Weights of a small transformer language model: MLP 768 SwiGLU.
Each number is 50 + 15 x the weight over its row's rms, rounded and kept within 0 to 99. Layers, rows and columns count from 0. The size before them is the row's rms in percent of the matrix's.

# layer 4 MLP down (transposed), 768x192, rms 0.119, rows 405-429, columns 0-95
101:64 51 56 67 42 45 24 70 59 60 63 47 39 60 68 33 41 33 29 31 58 63 64 64 33 42 39 28 48 72 53 38 38 50 59 61 65 28 33 65 24 62 46 44 16 93 49 69 82 10 63 49 40 70 44 55 67 33 48 64 66 63 56 52 68 74 41 56 70 73 38 49 36 14 13 44 55 58 56 35 62 74 48 60 62 50 57 63 32 53 23 62 23 69 61 49
108:46 42 50 43 61 60 43 48 47 22 40 61 58 80 49 36 48 43 65 36 52 58 61 30 58 73 49 26 32 42 74 40 51 39 35 40 67 70 34 27 30 79 69 80 53 66 68 30 58 35 42 27 70 37 72 25 67 60 59 28 45 59 17 16 61 61 34 49 49 70 62 45 71 62 50 52 57 40 28 39 44 45 59 16 19 34 28 57 35 47 37 47 68 41 60 46
097:47 35 40 70 50 55 43 36 50 31 71 55 22 33 32 62 52 67 46 42 50 45 64 40 59 47 49 39 69 58 64 78 59 70 60 36 53 36 65 62 38 44 51 50 47 30 34 32 49 61 56 31 42 51 71 51 18 61 56 50 52 32 49 36 39 50 58 52 69 20 22 45 17 33 19 43 45 49 46 53 41 47 40 32 20 53 32 43 37 66 46 29 64 39 36 48
097:34 47 55 76 38 53 85 78 89 27 27 35 45 75 33 49 38 27 34 65 31 64 27 49 61 49 48 52 43 55 27 50 29 57 37 71 52 51 53 55 35 46 64 54 57 36 58 60 50 32 41 55 53 57 51 40 40 50 77 40 75 22 52 66 61 75 42 51 56 47 63 55 34 30 38 27 31 40 66 35 48 43 32 46 14 30 42 60 72 40 37 48 58 50 50 79
101:58 25 74 37 47 32 63 54 33 21 39 56 63 57 53 60 22 67 60 33 45 49 62 42 59 67 35 58 60 52 77 68 66 47 74 39 57 36 49 74 54 61 85 49 46 25 46 42 68 76 47 27 47 48 46 73 40 37 44 71 63 54 56 51 40 74 15 00 70 05 59 32 64 52 52 56 60 58 50 36 41 42 56 22 19 59 67 56 51 46 62 39 69 36 63 61
094:45 58 66 36 45 50 36 42 60 87 61 26 49 60 33 63 64 67 52 41 53 79 55 60 38 54 52 37 55 61 31 65 41 73 71 65 63 70 58 64 63 24 62 34 35 44 53 20 46 51 46 37 22 43 44 38 78 43 63 35 60 35 74 50 43 38 44 57 82 61 66 68 56 47 45 29 69 49 83 54 62 32 36 71 62 78 45 59 62 46 40 62 57 38 78 56
103:37 50 44 38 34 54 45 80 18 65 45 53 79 44 28 44 61 16 35 51 60 41 58 57 57 50 43 55 51 59 39 39 52 73 65 66 41 30 44 50 73 65 42 61 57 48 60 77 14 36 70 50 37 26 71 45 45 33 71 42 55 31 34 51 44 49 53 19 57 45 45 48 66 44 55 50 37 62 41 44 52 51 48 65 48 54 63 38 36 43 43 61 79 52 25 01
103:80 71 78 31 54 85 48 30 56 29 59 37 31 55 41 57 33 15 48 44 42 36 50 66 59 35 52 67 47 32 24 44 43 51 60 46 35 60 40 46 58 63 68 45 39 40 21 51 38 33 56 53 30 46 52 44 42 46 36 49 40 46 24 84 38 55 47 64 59 42 55 60 83 48 33 53 56 24 77 35 42 66 38 60 78 72 43 39 49 56 35 31 27 34 45 46
100:36 31 46 41 36 41 11 48 30 49 19 50 62 45 69 76 49 23 65 66 53 61 42 46 37 66 46 82 44 50 50 38 40 75 52 47 34 46 49 63 40 42 30 40 53 72 49 53 81 35 27 54 53 41 88 54 76 48 37 63 41 52 62 10 56 43 50 53 51 42 25 59 23 60 48 52 55 82 75 39 61 42 56 60 58 47 64 55 45 51 53 60 52 64 46 56
102:45 52 62 58 89 42 81 70 50 48 45 35 35 31 31 60 72 51 41 34 49 39 58 37 40 41 58 43 65 66 18 23 72 65 58 37 61 73 61 62 76 69 15 27 31 44 47 43 56 77 25 35 56 48 72 56 50 30 27 68 57 54 49 11 43 51 56 41 29 53 47 84 60 37 26 57 49 63 23 33 08 33 63 28 50 41 40 40 62 48 60 43 45 48 51 32
107:44 61 71 52 42 51 29 35 51 48 56 86 43 55 45 47 42 50 58 37 98 38 58 43 33 52 51 43 45 40 47 55 53 79 82 55 36 40 59 55 53 52 57 61 46 64 48 65 58 62 34 39 50 52 83 63 66 65 34 44 33 55 63 48 36 53 47 30 77 53 63 53 41 57 37 47 52 44 41 35 33 76 47 35 44 88 58 51 49 31 83 29 42 74 23 66
099:42 18 38 42 35 50 63 53 60 42 50 65 48 47 65 47 50 48 48 63 50 30 53 25 33 38 65 47 47 70 59 54 66 49 65 37 24 43 36 23 77 61 29 36 35 49 45 35 33 42 75 58 86 52 50 48 36 62 54 53 58 48 63 59 37 43 55 44 38 55 66 47 59 59 34 29 48 59 63 75 46 24 26 42 49 87 70 52 59 44 60 31 81 62 77 54
107:52 49 63 73 48 53 31 63 43 55 44 59 47 48 50 64 30 54 49 46 48 55 18 65 48 37 46 65 56 61 53 55 79 68 25 57 80 40 51 81 65 70 60 30 42 58 92 45 30 41 39 53 22 32 63 58 60 54 62 63 58 36 56 42 72 81 33 55 39 47 21 39 33 67 22 18 41 56 56 60 63 61 53 52 60 47 46 58 53 43 37 63 57 35 62 57
100:53 47 48 55 22 79 58 38 47 55 54 66 45 60 36 64 49 60 50 55 61 45 76 58 59 74 33 62 33 18 45 37 35 45 51 48 52 45 40 58 33 65 19 68 64 60 46 55 57 69 60 12 43 57 56 60 56 37 24 62 17 44 24 69 38 45 46 56 50 34 43 47 34 49 51 27 81 52 51 38 69 73 62 43 96 70 72 53 32 54 28 35 54 38 53 55
101:26 45 37 44 38 65 34 46 61 56 21 47 37 55 27 43 48 37 69 57 62 56 56 45 53 45 44 50 73 42 46 57 62 70 48 22 70 71 50 52 75 53 39 48 37 51 60 21 49 61 89 46 45 56 44 06 54 27 34 38 56 36 38 70 24 40 64 55 36 70 45 39 48 45 29 43 26 39 56 75 51 53 38 28 81 34 54 52 61 57 40 57 56 68 65 66
098:55 44 48 66 65 44 57 45 39 64 55 64 80 32 28 38 48 20 39 54 64 46 56 36 59 58 24 70 36 54 75 64 76 37 36 40 36 57 66 28 64 67 35 70 48 82 24 35 51 56 59 48 49 50 92 47 59 44 64 54 62 52 60 56 75 41 34 47 82 45 53 56 54 65 47 39 77 76 28 53 71 79 74 65 54 46 93 51 48 44 54 48 52 52 49 48
098:67 50 40 65 59 69 45 60 47 60 29 39 56 21 51 52 47 67 32 69 72 64 71 50 34 79 57 67 36 58 68 37 80 64 57 48 53 51 57 47 59 35 17 73 65 43 29 53 48 59 34 81 46 61 60 49 42 41 55 38 37 48 43 52 48 38 58 43 59 75 53 51 86 56 68 47 45 06 55 62 21 31 43 24 41 43 89 28 53 73 67 58 64 44 52 64
095:40 63 58 69 56 58 72 66 25 57 56 37 44 48 43 51 34 58 77 32 61 55 62 86 44 28 69 50 63 48 50 73 43 57 26 48 59 63 48 50 61 52 38 47 51 40 52 58 23 62 49 39 37 35 68 41 44 40 62 61 35 68 71 47 58 43 41 45 55 53 34 60 51 36 33 65 60 40 65 65 47 51 51 70 45 58 35 62 62 73 86 54 63 25 69 41
103:50 60 46 62 62 46 56 63 66 35 29 39 53 41 28 73 35 57 85 06 54 48 41 42 60 37 64 40 61 81 42 01 55 36 27 72 32 50 44 17 66 71 49 50 37 52 43 49 18 58 28 41 40 72 27 65 64 54 72 39 69 39 50 46 41 52 53 44 55 56 64 73 76 55 50 21 56 20 31 57 40 52 61 39 64 59 58 57 35 36 28 36 41 48 36 59
100:40 32 51 52 54 44 56 56 60 55 64 38 44 46 40 31 37 65 74 59 39 53 41 45 42 56 54 49 46 37 48 72 40 63 46 64 57 35 65 60 56 68 37 42 60 12 20 83 66 58 81 86 57 52 58 45 46 61 35 37 41 16 13 56 39 48 50 31 80 52 63 42 37 39 49 66 39 48 54 41 54 74 60 64 34 46 52 64 37 29 65 58 56 40 32 53
094:72 55 40 47 63 63 74 39 67 66 48 46 37 58 48 57 42 45 35 40 43 73 38 32 59 64 59 79 40 46 68 67 66 43 66 58 27 69 80 75 76 80 43 71 41 60 56 25 37 55 70 54 42 55 26 30 22 38 36 15 59 40 42 51 47 28 53 56 40 37 40 38 31 56 57 67 42 38 60 40 80 56 56 54 60 31 57 70 71 58 48 70 51 41 31 53
092:57 66 41 78 86 35 23 43 46 41 57 80 53 68 42 34 59 52 61 39 34 45 60 54 36 61 59 53 42 39 50 54 66 26 56 40 76 33 47 29 47 27 59 80 69 57 20 56 65 37 51 50 42 64 57 49 26 02 64 28 36 20 56 73 63 42 57 67 22 41 53 49 51 31 55 50 72 17 57 45 66 47 42 47 37 27 45 64 20 47 22 49 38 53 80 33
092:61 28 41 54 65 48 83 58 35 60 49 59 59 37 73 56 39 90 41 43 41 47 60 42 19 54 76 65 65 31 53 23 36 50 41 71 40 47 41 60 29 46 53 37 63 63 47 20 40 54 52 49 54 40 41 27 65 43 40 50 51 67 65 64 50 76 70 47 44 44 20 63 43 63 53 46 33 41 46 40 52 44 71 53 47 61 40 46 34 53 26 49 68 46 63 76
097:82 46 54 43 46 41 70 79 50 62 57 43 38 43 47 29 27 47 17 33 60 48 71 77 51 27 63 31 45 60 67 43 36 87 23 63 50 49 79 23 78 34 58 65 62 56 26 43 51 31 65 58 68 37 48 47 54 64 76 54 76 45 54 53 51 59 61 65 61 60 58 67 56 24 63 48 62 55 33 31 53 46 45 61 29 57 50 28 34 62 51 40 50 48 51 63
103:75 56 46 33 32 51 59 23 62 53 38 78 59 43 47 41 44 75 57 73 40 60 54 22 49 49 49 42 22 19 48 58 56 69 51 61 32 70 29 20 48 39 64 45 44 31 28 55 64 65 52 71 49 45 49 42 37 25 63 40 75 44 53 48 36 74 62 46 49 55 31 23 31 46 37 55 54 66 39 38 44 81 42 68 50 43 53 38 58 50 41 55 62 53 42 35
# layer 4 MLP gate, 768x192, rms 0.131, rows 406-429, columns 0-95
108:39 63 58 41 70 40 63 37 51 30 70 42 57 40 58 55 47 53 52 65 36 28 44 60 57 61 44 71 62 28 41 40 55 51 44 75 45 47 48 68 74 50 15 54 31 56 49 45 21 58 48 40 65 21 57 68 28 49 48 29 66 53 61 70 40 65 54 42 40 35 64 38 45 61 36 70 14 71 48 55 47 42 72 57 49 35 18 78 53 29 69 78 48 50 57 32
101:62 32 10 52 63 46 62 50 43 38 53 47 46 44 49 49 68 75 44 62 43 75 70 66 72 40 38 61 42 53 30 57 74 40 60 39 60 42 41 80 76 50 71 75 61 55 21 48 60 39 50 63 25 71 43 45 50 70 45 56 54 62 59 53 54 56 80 67 21 40 51 51 37 59 52 69 86 66 49 53 55 44 35 34 54 43 39 03 77 28 56 60 72 65 55 54
107:30 25 57 53 22 49 46 36 39 46 56 30 61 61 52 67 45 33 70 48 27 57 57 16 16 60 43 37 43 74 33 62 59 44 27 42 42 57 49 38 54 62 41 80 58 57 57 61 67 39 41 58 39 61 68 44 53 77 70 51 68 45 40 40 51 52 52 73 44 49 14 41 59 62 61 59 51 21 63 60 56 46 45 66 58 33 37 45 47 36 36 62 39 15 75 69
102:58 48 66 45 61 79 42 59 44 38 52 36 58 30 41 31 69 47 76 32 61 43 32 58 35 73 13 38 45 53 66 33 41 49 30 50 68 33 35 46 52 65 94 56 61 26 62 30 28 57 83 48 06 46 38 55 36 38 57 64 70 45 52 60 53 31 81 43 31 45 52 16 56 53 45 52 50 67 62 59 60 60 88 54 38 71 39 32 54 80 57 81 44 48 48 36
105:67 19 12 55 53 57 53 65 41 32 45 70 55 36 44 33 48 56 41 38 28 59 45 35 53 52 53 60 40 35 47 16 53 62 56 70 59 61 31 33 69 46 22 63 58 49 54 28 54 62 76 52 68 54 37 53 22 41 52 40 71 66 41 43 54 69 01 62 34 91 52 45 57 61 49 57 48 79 61 63 60 35 41 53 32 55 54 38 60 59 38 65 40 35 78 49
104:13 42 49 54 48 49 66 55 32 60 29 33 44 41 56 71 57 60 40 60 44 45 78 44 34 56 36 23 49 52 65 59 26 48 46 65 59 61 20 66 71 69 56 44 36 24 33 42 66 57 67 59 50 51 59 87 62 41 29 52 51 45 59 77 33 45 80 49 50 47 61 39 86 54 56 48 36 65 67 34 53 66 54 55 30 57 60 52 40 37 49 47 68 37 60 41
096:47 50 68 53 60 45 68 47 47 46 47 37 70 53 78 52 61 57 47 72 59 42 17 38 39 43 85 55 62 81 24 91 69 79 69 68 73 27 46 58 81 41 71 64 37 45 45 47 59 48 58 54 45 63 25 74 59 30 66 43 59 32 57 64 67 52 49 36 87 53 24 54 45 26 46 65 69 49 15 39 29 38 63 48 53 75 30 50 43 35 50 56 55 50 62 66
099:45 36 57 54 57 65 31 60 54 40 66 53 53 50 40 39 45 47 15 44 52 51 38 64 66 55 74 86 45 78 41 80 23 23 58 55 65 62 52 50 32 37 45 75 79 45 53 63 50 45 50 66 66 39 67 45 49 49 57 45 47 37 49 37 61 22 41 41 55 39 21 61 31 72 40 48 10 67 57 38 59 57 75 51 58 47 42 56 43 42 45 55 64 69 62 51
101:54 57 51 36 66 86 62 56 66 52 57 71 45 51 76 61 55 26 77 54 37 47 58 50 12 61 38 24 48 47 62 47 36 50 60 34 30 58 17 69 51 49 44 35 43 73 35 47 67 50 33 54 38 77 62 56 47 56 40 45 40 57 41 00 58 46 64 60 56 47 57 24 64 63 30 57 43 62 56 38 31 57 26 35 53 54 54 01 34 71 55 43 49 33 29 41
110:55 70 19 65 46 61 47 21 68 29 70 49 37 56 42 62 38 29 43 45 47 46 66 48 44 34 39 60 59 29 45 69 56 48 72 42 24 61 30 27 56 37 52 43 72 63 84 22 57 35 38 61 76 69 32 49 52 36 31 22 34 43 45 26 65 56 34 39 26 34 49 51 40 54 54 52 43 51 37 48 48 67 44 75 67 73 60 34 37 44 77 60 69 30 67 33
100:49 50 58 90 32 63 30 47 48 60 54 52 57 72 37 74 70 91 37 35 39 50 16 58 21 69 66 45 45 51 71 36 81 31 78 44 60 44 29 48 50 53 44 34 56 77 35 44 39 44 17 46 63 53 28 52 27 22 45 49 80 63 31 57 33 41 47 48 67 34 55 54 52 32 56 64 38 83 34 38 57 56 50 55 40 42 92 83 72 35 46 48 36 53 40 31
106:50 35 50 59 14 24 68 55 58 76 56 65 48 45 73 21 62 45 46 51 56 73 86 47 63 62 27 67 43 90 72 29 35 47 53 36 23 43 38 57 66 38 75 47 66 54 28 48 46 48 57 63 61 48 56 63 40 39 38 46 65 53 65 53 75 21 32 45 47 91 55 77 53 64 29 68 55 62 30 46 63 24 44 53 37 20 52 29 51 62 42 62 48 73 27 67
093:34 79 65 41 60 28 38 34 50 26 35 29 27 40 44 35 40 61 61 63 45 70 52 38 41 65 80 80 62 41 55 55 53 36 54 68 80 59 61 39 61 45 53 85 41 41 65 46 51 53 26 51 67 76 22 51 91 62 61 60 42 36 56 61 47 52 67 56 60 40 62 57 71 45 19 38 64 63 55 55 47 73 47 50 47 39 37 49 55 40 50 47 54 52 46 61
098:70 41 50 44 88 37 77 47 72 60 48 48 61 55 66 61 66 38 59 78 62 26 82 49 26 49 68 58 46 60 25 52 29 83 55 75 48 27 34 50 49 43 45 32 52 50 59 40 77 55 51 51 30 20 46 44 47 49 54 38 43 55 30 62 39 60 55 38 74 27 48 70 31 36 23 56 46 70 51 31 60 48 33 63 43 34 28 39 50 54 45 57 70 72 57 36
111:61 33 54 48 68 43 30 57 77 44 61 19 46 62 42 59 48 57 74 64 32 37 56 29 38 40 55 43 25 26 25 28 55 47 45 59 65 42 62 65 60 38 28 45 55 59 60 61 61 69 65 49 37 63 39 55 25 27 36 32 71 53 72 47 37 25 29 57 56 52 41 34 45 74 70 42 34 64 15 56 41 60 68 91 20 49 61 43 39 48 74 63 47 48 35 79
099:34 38 64 65 76 75 46 61 78 30 57 65 59 57 64 26 66 64 25 46 66 59 61 38 49 50 46 86 25 43 43 44 55 44 49 45 54 72 56 52 33 44 63 70 35 65 56 31 59 37 42 42 27 52 61 20 34 49 62 46 58 27 60 68 63 57 32 44 45 41 50 37 47 56 69 42 55 61 21 45 57 20 34 26 58 62 40 34 78 56 22 57 38 64 35 30
096:38 37 34 74 56 52 58 37 72 37 69 53 43 31 49 48 60 52 43 39 42 50 32 70 54 65 45 50 51 37 91 52 44 42 48 41 78 49 68 63 49 38 52 48 34 61 51 62 66 84 51 51 58 71 55 53 44 43 51 27 65 47 40 50 83 46 43 39 42 57 63 56 36 52 22 79 52 34 25 55 76 65 45 63 45 41 49 57 51 59 42 55 40 35 64 28
103:27 51 46 89 61 54 58 53 75 54 43 50 52 52 47 48 54 44 51 45 29 43 62 61 41 52 57 82 46 72 37 19 57 49 75 49 25 50 60 46 34 52 36 51 50 44 44 35 46 60 44 53 61 71 30 31 23 30 68 35 43 41 72 44 47 79 23 25 44 33 41 26 46 32 03 30 60 39 23 82 48 52 23 39 46 81 34 38 47 38 36 53 38 34 31 50
095:23 65 26 49 61 48 48 40 39 52 39 45 59 34 44 55 68 72 42 56 52 28 33 41 37 65 71 49 40 46 52 20 35 29 23 62 51 49 30 41 51 45 72 37 67 38 46 24 69 49 39 35 61 35 33 50 65 61 48 18 54 35 43 44 37 43 51 33 42 56 57 35 54 21 52 58 61 74 59 43 61 36 35 48 63 47 58 71 27 63 39 49 71 88 61 34
097:41 43 38 60 33 49 64 44 59 40 76 78 60 46 79 56 56 64 47 43 71 90 51 65 46 26 45 76 77 65 83 58 74 32 62 86 58 48 39 50 44 73 51 42 38 53 68 55 54 46 43 44 54 54 51 50 39 46 56 44 49 65 45 37 31 56 50 39 48 26 74 46 37 66 45 52 35 64 45 46 40 56 39 65 41 33 61 58 58 59 44 23 48 63 34 44
097:35 66 25 63 61 43 32 51 61 40 78 76 42 48 59 70 54 52 57 56 47 69 55 33 70 34 48 78 59 45 68 29 40 54 76 58 63 41 50 46 26 68 25 43 30 55 52 58 83 46 37 69 35 26 40 49 54 47 42 54 96 50 44 60 35 74 61 56 79 63 58 56 32 28 45 30 37 63 35 54 48 81 63 63 21 55 44 25 46 46 43 58 69 55 33 31
090:54 46 19 51 65 52 37 59 76 69 45 67 60 42 61 37 51 58 53 54 76 55 57 41 65 35 71 57 59 25 56 46 39 45 38 55 50 59 79 54 39 95 49 60 20 47 60 69 52 58 37 47 63 49 49 52 50 25 35 68 63 44 34 49 39 27 65 39 41 55 44 80 26 37 61 48 26 60 63 32 46 65 20 60 55 46 61 50 46 49 57 49 60 59 30 74
105:47 44 45 77 68 65 41 42 80 34 69 34 45 49 57 43 58 42 33 70 63 28 37 52 59 29 68 64 57 32 47 47 58 82 50 27 60 54 34 58 69 66 70 53 59 74 37 47 49 63 69 68 50 41 67 45 67 42 55 31 68 19 30 47 40 30 76 35 56 39 77 48 38 63 37 52 43 53 15 60 56 41 34 42 85 51 69 48 62 57 61 50 41 39 52 62
104:49 58 61 63 46 48 31 32 37 48 36 49 47 35 55 48 51 56 29 27 38 46 39 57 37 34 66 42 54 47 46 41 59 69 37 31 33 47 72 64 63 70 41 30 60 33 52 62 48 56 49 36 62 83 55 65 36 59 71 46 64 37 61 44 25 52 42 39 77 48 87 51 57 42 71 68 28 65 55 09 51 24 49 44 53 66 33 52 59 58 47 35 54 54 47 34
# layer 4 MLP up, 768x192, rms 0.129, rows 406-429, columns 0-95
104:33 31 59 17 45 62 63 58 58 50 46 37 36 57 41 57 39 33 66 56 41 58 43 35 42 49 61 44 30 56 55 65 48 65 52 68 60 65 57 80 23 31 49 73 49 61 46 44 39 59 62 67 29 64 72 51 43 75 36 61 72 52 34 50 64 60 46 46 76 61 62 50 59 64 43 56 49 38 25 57 54 74 59 67 52 52 60 61 37 82 57 42 44 29 35 68
106:36 41 41 76 39 91 56 33 32 63 64 61 43 44 31 43 56 61 30 53 48 60 56 29 59 60 43 71 75 35 50 29 25 44 45 56 57 36 47 27 36 35 60 87 75 33 48 65 65 60 55 44 48 30 65 26 55 55 46 55 56 71 70 47 43 47 54 54 57 83 32 51 88 53 39 52 63 50 65 76 81 57 66 50 27 49 46 33 52 67 52 38 80 72 48 79
095:50 39 57 46 62 56 45 50 47 80 76 40 56 58 51 32 51 00 47 24 50 62 61 16 22 54 69 29 43 44 55 44 53 64 58 50 36 50 78 58 51 75 75 58 57 43 43 44 46 68 81 75 54 17 28 66 55 46 39 42 52 62 31 69 66 27 25 42 42 60 50 56 22 61 29 52 49 16 55 43 54 32 40 41 39 53 71 32 63 38 45 61 53 51 72 70
107:34 43 50 38 65 59 53 31 43 58 24 76 86 52 37 60 54 71 46 39 31 14 41 46 55 51 42 55 63 46 38 64 59 48 74 48 33 38 37 40 41 71 35 52 67 47 64 49 54 47 49 40 48 42 57 58 38 69 74 49 62 44 55 56 49 30 40 39 77 72 77 42 42 27 49 51 30 50 50 55 58 40 55 45 34 48 40 63 62 48 42 52 60 49 20 52
099:28 53 43 88 34 54 47 55 38 37 40 48 46 05 55 33 66 47 37 36 35 50 37 39 52 50 31 67 42 38 57 79 47 46 60 66 53 73 34 46 64 48 62 71 53 55 35 57 34 66 29 42 52 72 28 61 33 43 53 64 38 42 39 52 72 78 57 41 29 55 55 53 63 58 31 67 57 52 58 52 46 49 44 66 60 32 43 26 50 26 33 25 62 25 60 58
100:58 44 57 11 62 39 54 67 41 71 31 37 48 34 54 32 65 27 55 74 45 57 41 39 65 54 51 49 31 47 46 56 66 61 44 43 43 71 66 44 44 30 67 59 77 46 27 46 50 73 86 68 45 50 42 33 50 58 54 68 39 62 35 48 52 45 52 62 55 64 52 47 68 45 18 42 79 11 52 62 51 79 68 80 15 72 57 45 36 55 56 70 47 54 52 59
098:62 48 53 48 61 48 54 67 62 22 47 72 42 76 31 69 43 67 78 59 71 81 55 51 38 24 53 50 37 57 47 47 42 38 50 51 55 54 15 50 34 71 47 48 40 47 11 51 79 32 53 65 79 47 61 54 38 46 43 42 64 82 21 46 39 50 43 56 31 45 31 71 41 32 56 66 33 37 42 59 35 48 62 35 74 66 60 50 37 62 51 45 38 35 50 55
098:61 80 57 55 67 55 44 66 50 46 36 62 32 57 15 42 89 51 41 44 59 67 75 19 73 64 65 57 51 50 45 39 42 60 69 72 63 51 62 47 39 45 40 65 67 53 24 51 27 44 36 61 56 25 34 47 51 29 41 48 51 53 26 57 55 75 52 42 59 40 36 49 56 59 34 59 43 44 26 28 30 79 65 29 43 56 46 33 26 48 27 28 39 73 60 44
102:68 71 49 36 33 38 54 56 35 63 67 68 48 85 57 55 73 59 52 74 47 20 40 57 55 46 61 48 36 69 41 46 36 44 41 37 61 56 32 19 64 38 36 46 38 41 58 77 77 60 44 67 56 49 28 58 39 34 70 42 57 62 38 74 64 42 51 76 26 46 56 31 35 28 19 51 53 32 51 44 41 38 52 68 43 51 54 39 28 50 75 66 48 71 70 47
106:23 42 63 63 43 51 34 49 56 38 28 93 08 41 61 43 63 57 75 82 68 13 54 48 72 45 25 45 61 44 47 40 48 35 44 48 58 55 52 65 47 35 57 52 50 55 29 46 48 37 26 58 39 37 81 65 31 25 52 46 49 28 49 84 35 50 45 35 52 63 41 57 26 43 50 61 47 45 24 39 44 40 44 15 80 63 27 68 30 69 43 41 48 36 36 50
096:59 34 21 59 43 36 82 62 38 67 39 58 60 41 60 62 67 49 42 45 50 43 49 29 45 59 58 29 50 39 65 66 46 29 23 55 43 46 44 49 39 55 26 63 38 57 56 62 56 41 36 24 35 33 59 66 42 76 49 27 40 46 62 55 29 69 62 65 30 78 70 71 48 58 66 47 48 34 72 51 50 20 40 68 48 34 41 52 76 69 40 23 50 47 42 65
106:29 47 31 49 45 53 46 62 62 48 66 46 62 24 52 76 34 30 36 28 47 65 43 21 57 53 49 35 41 58 49 30 37 39 42 60 63 49 45 67 70 59 61 47 34 39 56 41 39 53 54 56 48 27 40 50 28 45 48 25 12 37 67 67 91 79 55 59 46 81 52 48 33 46 65 33 25 52 38 51 70 34 43 40 35 51 39 54 49 58 44 52 32 49 56 58
099:28 38 35 41 60 60 53 26 55 39 58 46 35 57 51 48 48 71 45 23 33 54 67 41 53 54 57 66 58 68 43 37 35 34 86 42 59 67 28 49 40 61 43 16 17 51 81 53 66 59 42 51 53 53 62 44 75 44 50 64 17 44 57 75 64 48 40 58 64 50 26 61 55 62 49 50 42 70 48 40 34 46 46 45 38 45 39 42 54 46 61 49 40 37 38 31
099:50 34 51 64 45 40 34 25 42 42 39 44 50 69 30 40 75 53 63 26 45 39 51 30 35 51 69 77 76 24 67 53 55 59 54 51 30 65 47 75 36 54 22 45 51 32 34 43 40 45 55 52 60 65 63 58 77 62 46 33 46 24 37 61 43 25 41 61 55 58 32 47 35 65 60 62 20 49 16 57 36 62 64 47 63 65 54 49 66 51 68 41 47 61 55 64
109:48 46 65 58 74 59 43 63 66 60 24 45 27 77 47 66 65 52 64 63 49 34 23 42 18 46 73 39 33 36 54 29 89 49 33 57 56 54 58 52 32 43 64 53 76 47 60 48 52 75 34 43 84 41 62 73 59 52 59 75 55 51 68 38 49 38 54 43 51 28 49 64 14 58 71 59 65 32 24 57 22 59 79 63 34 56 36 37 66 41 57 33 70 41 69 59
097:38 33 45 84 62 59 46 20 46 59 36 45 15 34 64 21 40 48 73 49 44 38 79 35 63 71 49 44 44 51 33 74 72 16 35 74 42 59 36 45 54 51 46 55 55 69 34 23 01 50 53 45 65 42 31 69 91 52 63 59 68 68 55 72 49 52 70 48 59 69 60 83 67 57 27 66 53 43 26 49 65 68 42 43 43 40 43 44 72 34 57 34 41 47 47 34
093:60 59 42 36 42 82 49 34 60 75 65 82 53 54 30 68 69 29 71 73 25 36 44 86 55 51 52 47 68 49 69 40 66 51 51 47 40 45 53 61 64 57 41 56 67 73 58 40 42 34 48 35 55 48 34 44 64 33 31 51 55 54 90 34 49 55 33 62 52 38 60 29 42 67 30 61 58 76 78 70 49 68 56 39 60 64 63 49 36 60 63 42 56 43 45 45
095:52 45 52 59 00 56 30 65 62 11 51 67 36 56 42 39 52 74 53 53 61 47 33 51 27 50 41 37 53 55 60 64 38 41 59 34 38 56 67 52 39 15 52 62 48 56 70 70 41 53 49 32 32 64 51 51 74 68 04 71 49 38 57 51 53 61 24 59 55 53 68 39 49 68 57 48 61 53 64 48 48 71 33 25 65 28 74 73 55 36 66 70 62 50 75 55
099:47 53 29 19 36 71 45 65 45 73 53 69 38 51 56 57 42 37 55 28 32 58 27 69 49 41 27 49 52 43 63 69 26 64 69 54 73 49 49 58 52 64 55 28 46 21 26 43 24 51 41 45 47 48 46 67 27 60 51 37 32 37 45 34 47 75 64 61 46 69 49 76 52 54 41 66 32 53 25 70 43 30 44 39 54 43 42 30 36 41 73 32 48 51 74 62
096:24 41 28 46 21 40 33 42 35 51 45 57 14 46 71 39 70 57 49 34 81 37 78 49 52 52 29 35 45 30 41 58 30 42 41 60 53 43 44 32 51 12 30 53 51 65 48 69 55 33 49 35 36 58 64 53 58 42 65 77 55 52 64 57 27 71 38 75 48 40 61 49 64 52 28 56 61 48 44 42 69 40 43 39 72 41 48 45 41 61 48 41 47 84 63 31
096:51 58 40 63 57 55 77 38 69 56 58 43 33 48 52 13 69 45 24 44 73 75 40 28 48 40 73 39 33 85 90 41 32 40 70 26 43 54 70 14 31 40 75 50 65 69 59 60 53 66 30 27 54 49 56 66 57 75 47 57 59 26 61 58 46 34 63 50 50 52 58 43 58 47 38 48 41 24 50 36 45 11 48 62 39 47 36 33 64 55 49 45 58 43 43 57
093:47 63 48 79 34 64 43 55 46 26 68 76 37 51 57 33 04 54 49 72 72 77 60 66 40 51 43 51 56 41 38 43 66 42 72 64 38 49 12 44 67 38 44 46 28 56 28 38 65 31 79 34 59 53 75 63 61 57 35 54 32 73 47 64 69 70 72 44 45 44 67 30 36 55 44 57 35 48 56 84 62 64 34 53 39 58 45 51 67 34 46 87 74 16 58 38
110:46 56 39 72 35 46 62 53 00 38 42 51 65 67 22 48 51 73 49 51 65 69 62 50 37 50 39 50 55 57 60 49 50 37 34 60 47 55 47 44 75 64 42 58 56 54 65 40 35 42 60 58 43 21 35 71 48 57 71 53 38 50 84 53 40 52 46 65 57 77 39 51 60 55 45 55 71 31 38 49 59 35 47 67 38 53 41 53 65 55 50 34 40 48 72 51
103:40 15 58 55 46 52 60 55 45 49 19 45 44 25 36 52 51 16 81 61 54 42 49 44 35 61 53 38 55 71 58 29 59 17 61 50 65 33 35 30 74 41 46 52 27 55 69 10 24 41 47 28 33 37 50 58 42 67 52 44 40 56 52 74 54 61 65 95 40 44 29 69 36 77 49 16 39 29 54 70 51 62 45 50 66 47 50 41 73 35 29 37 35 49 78 43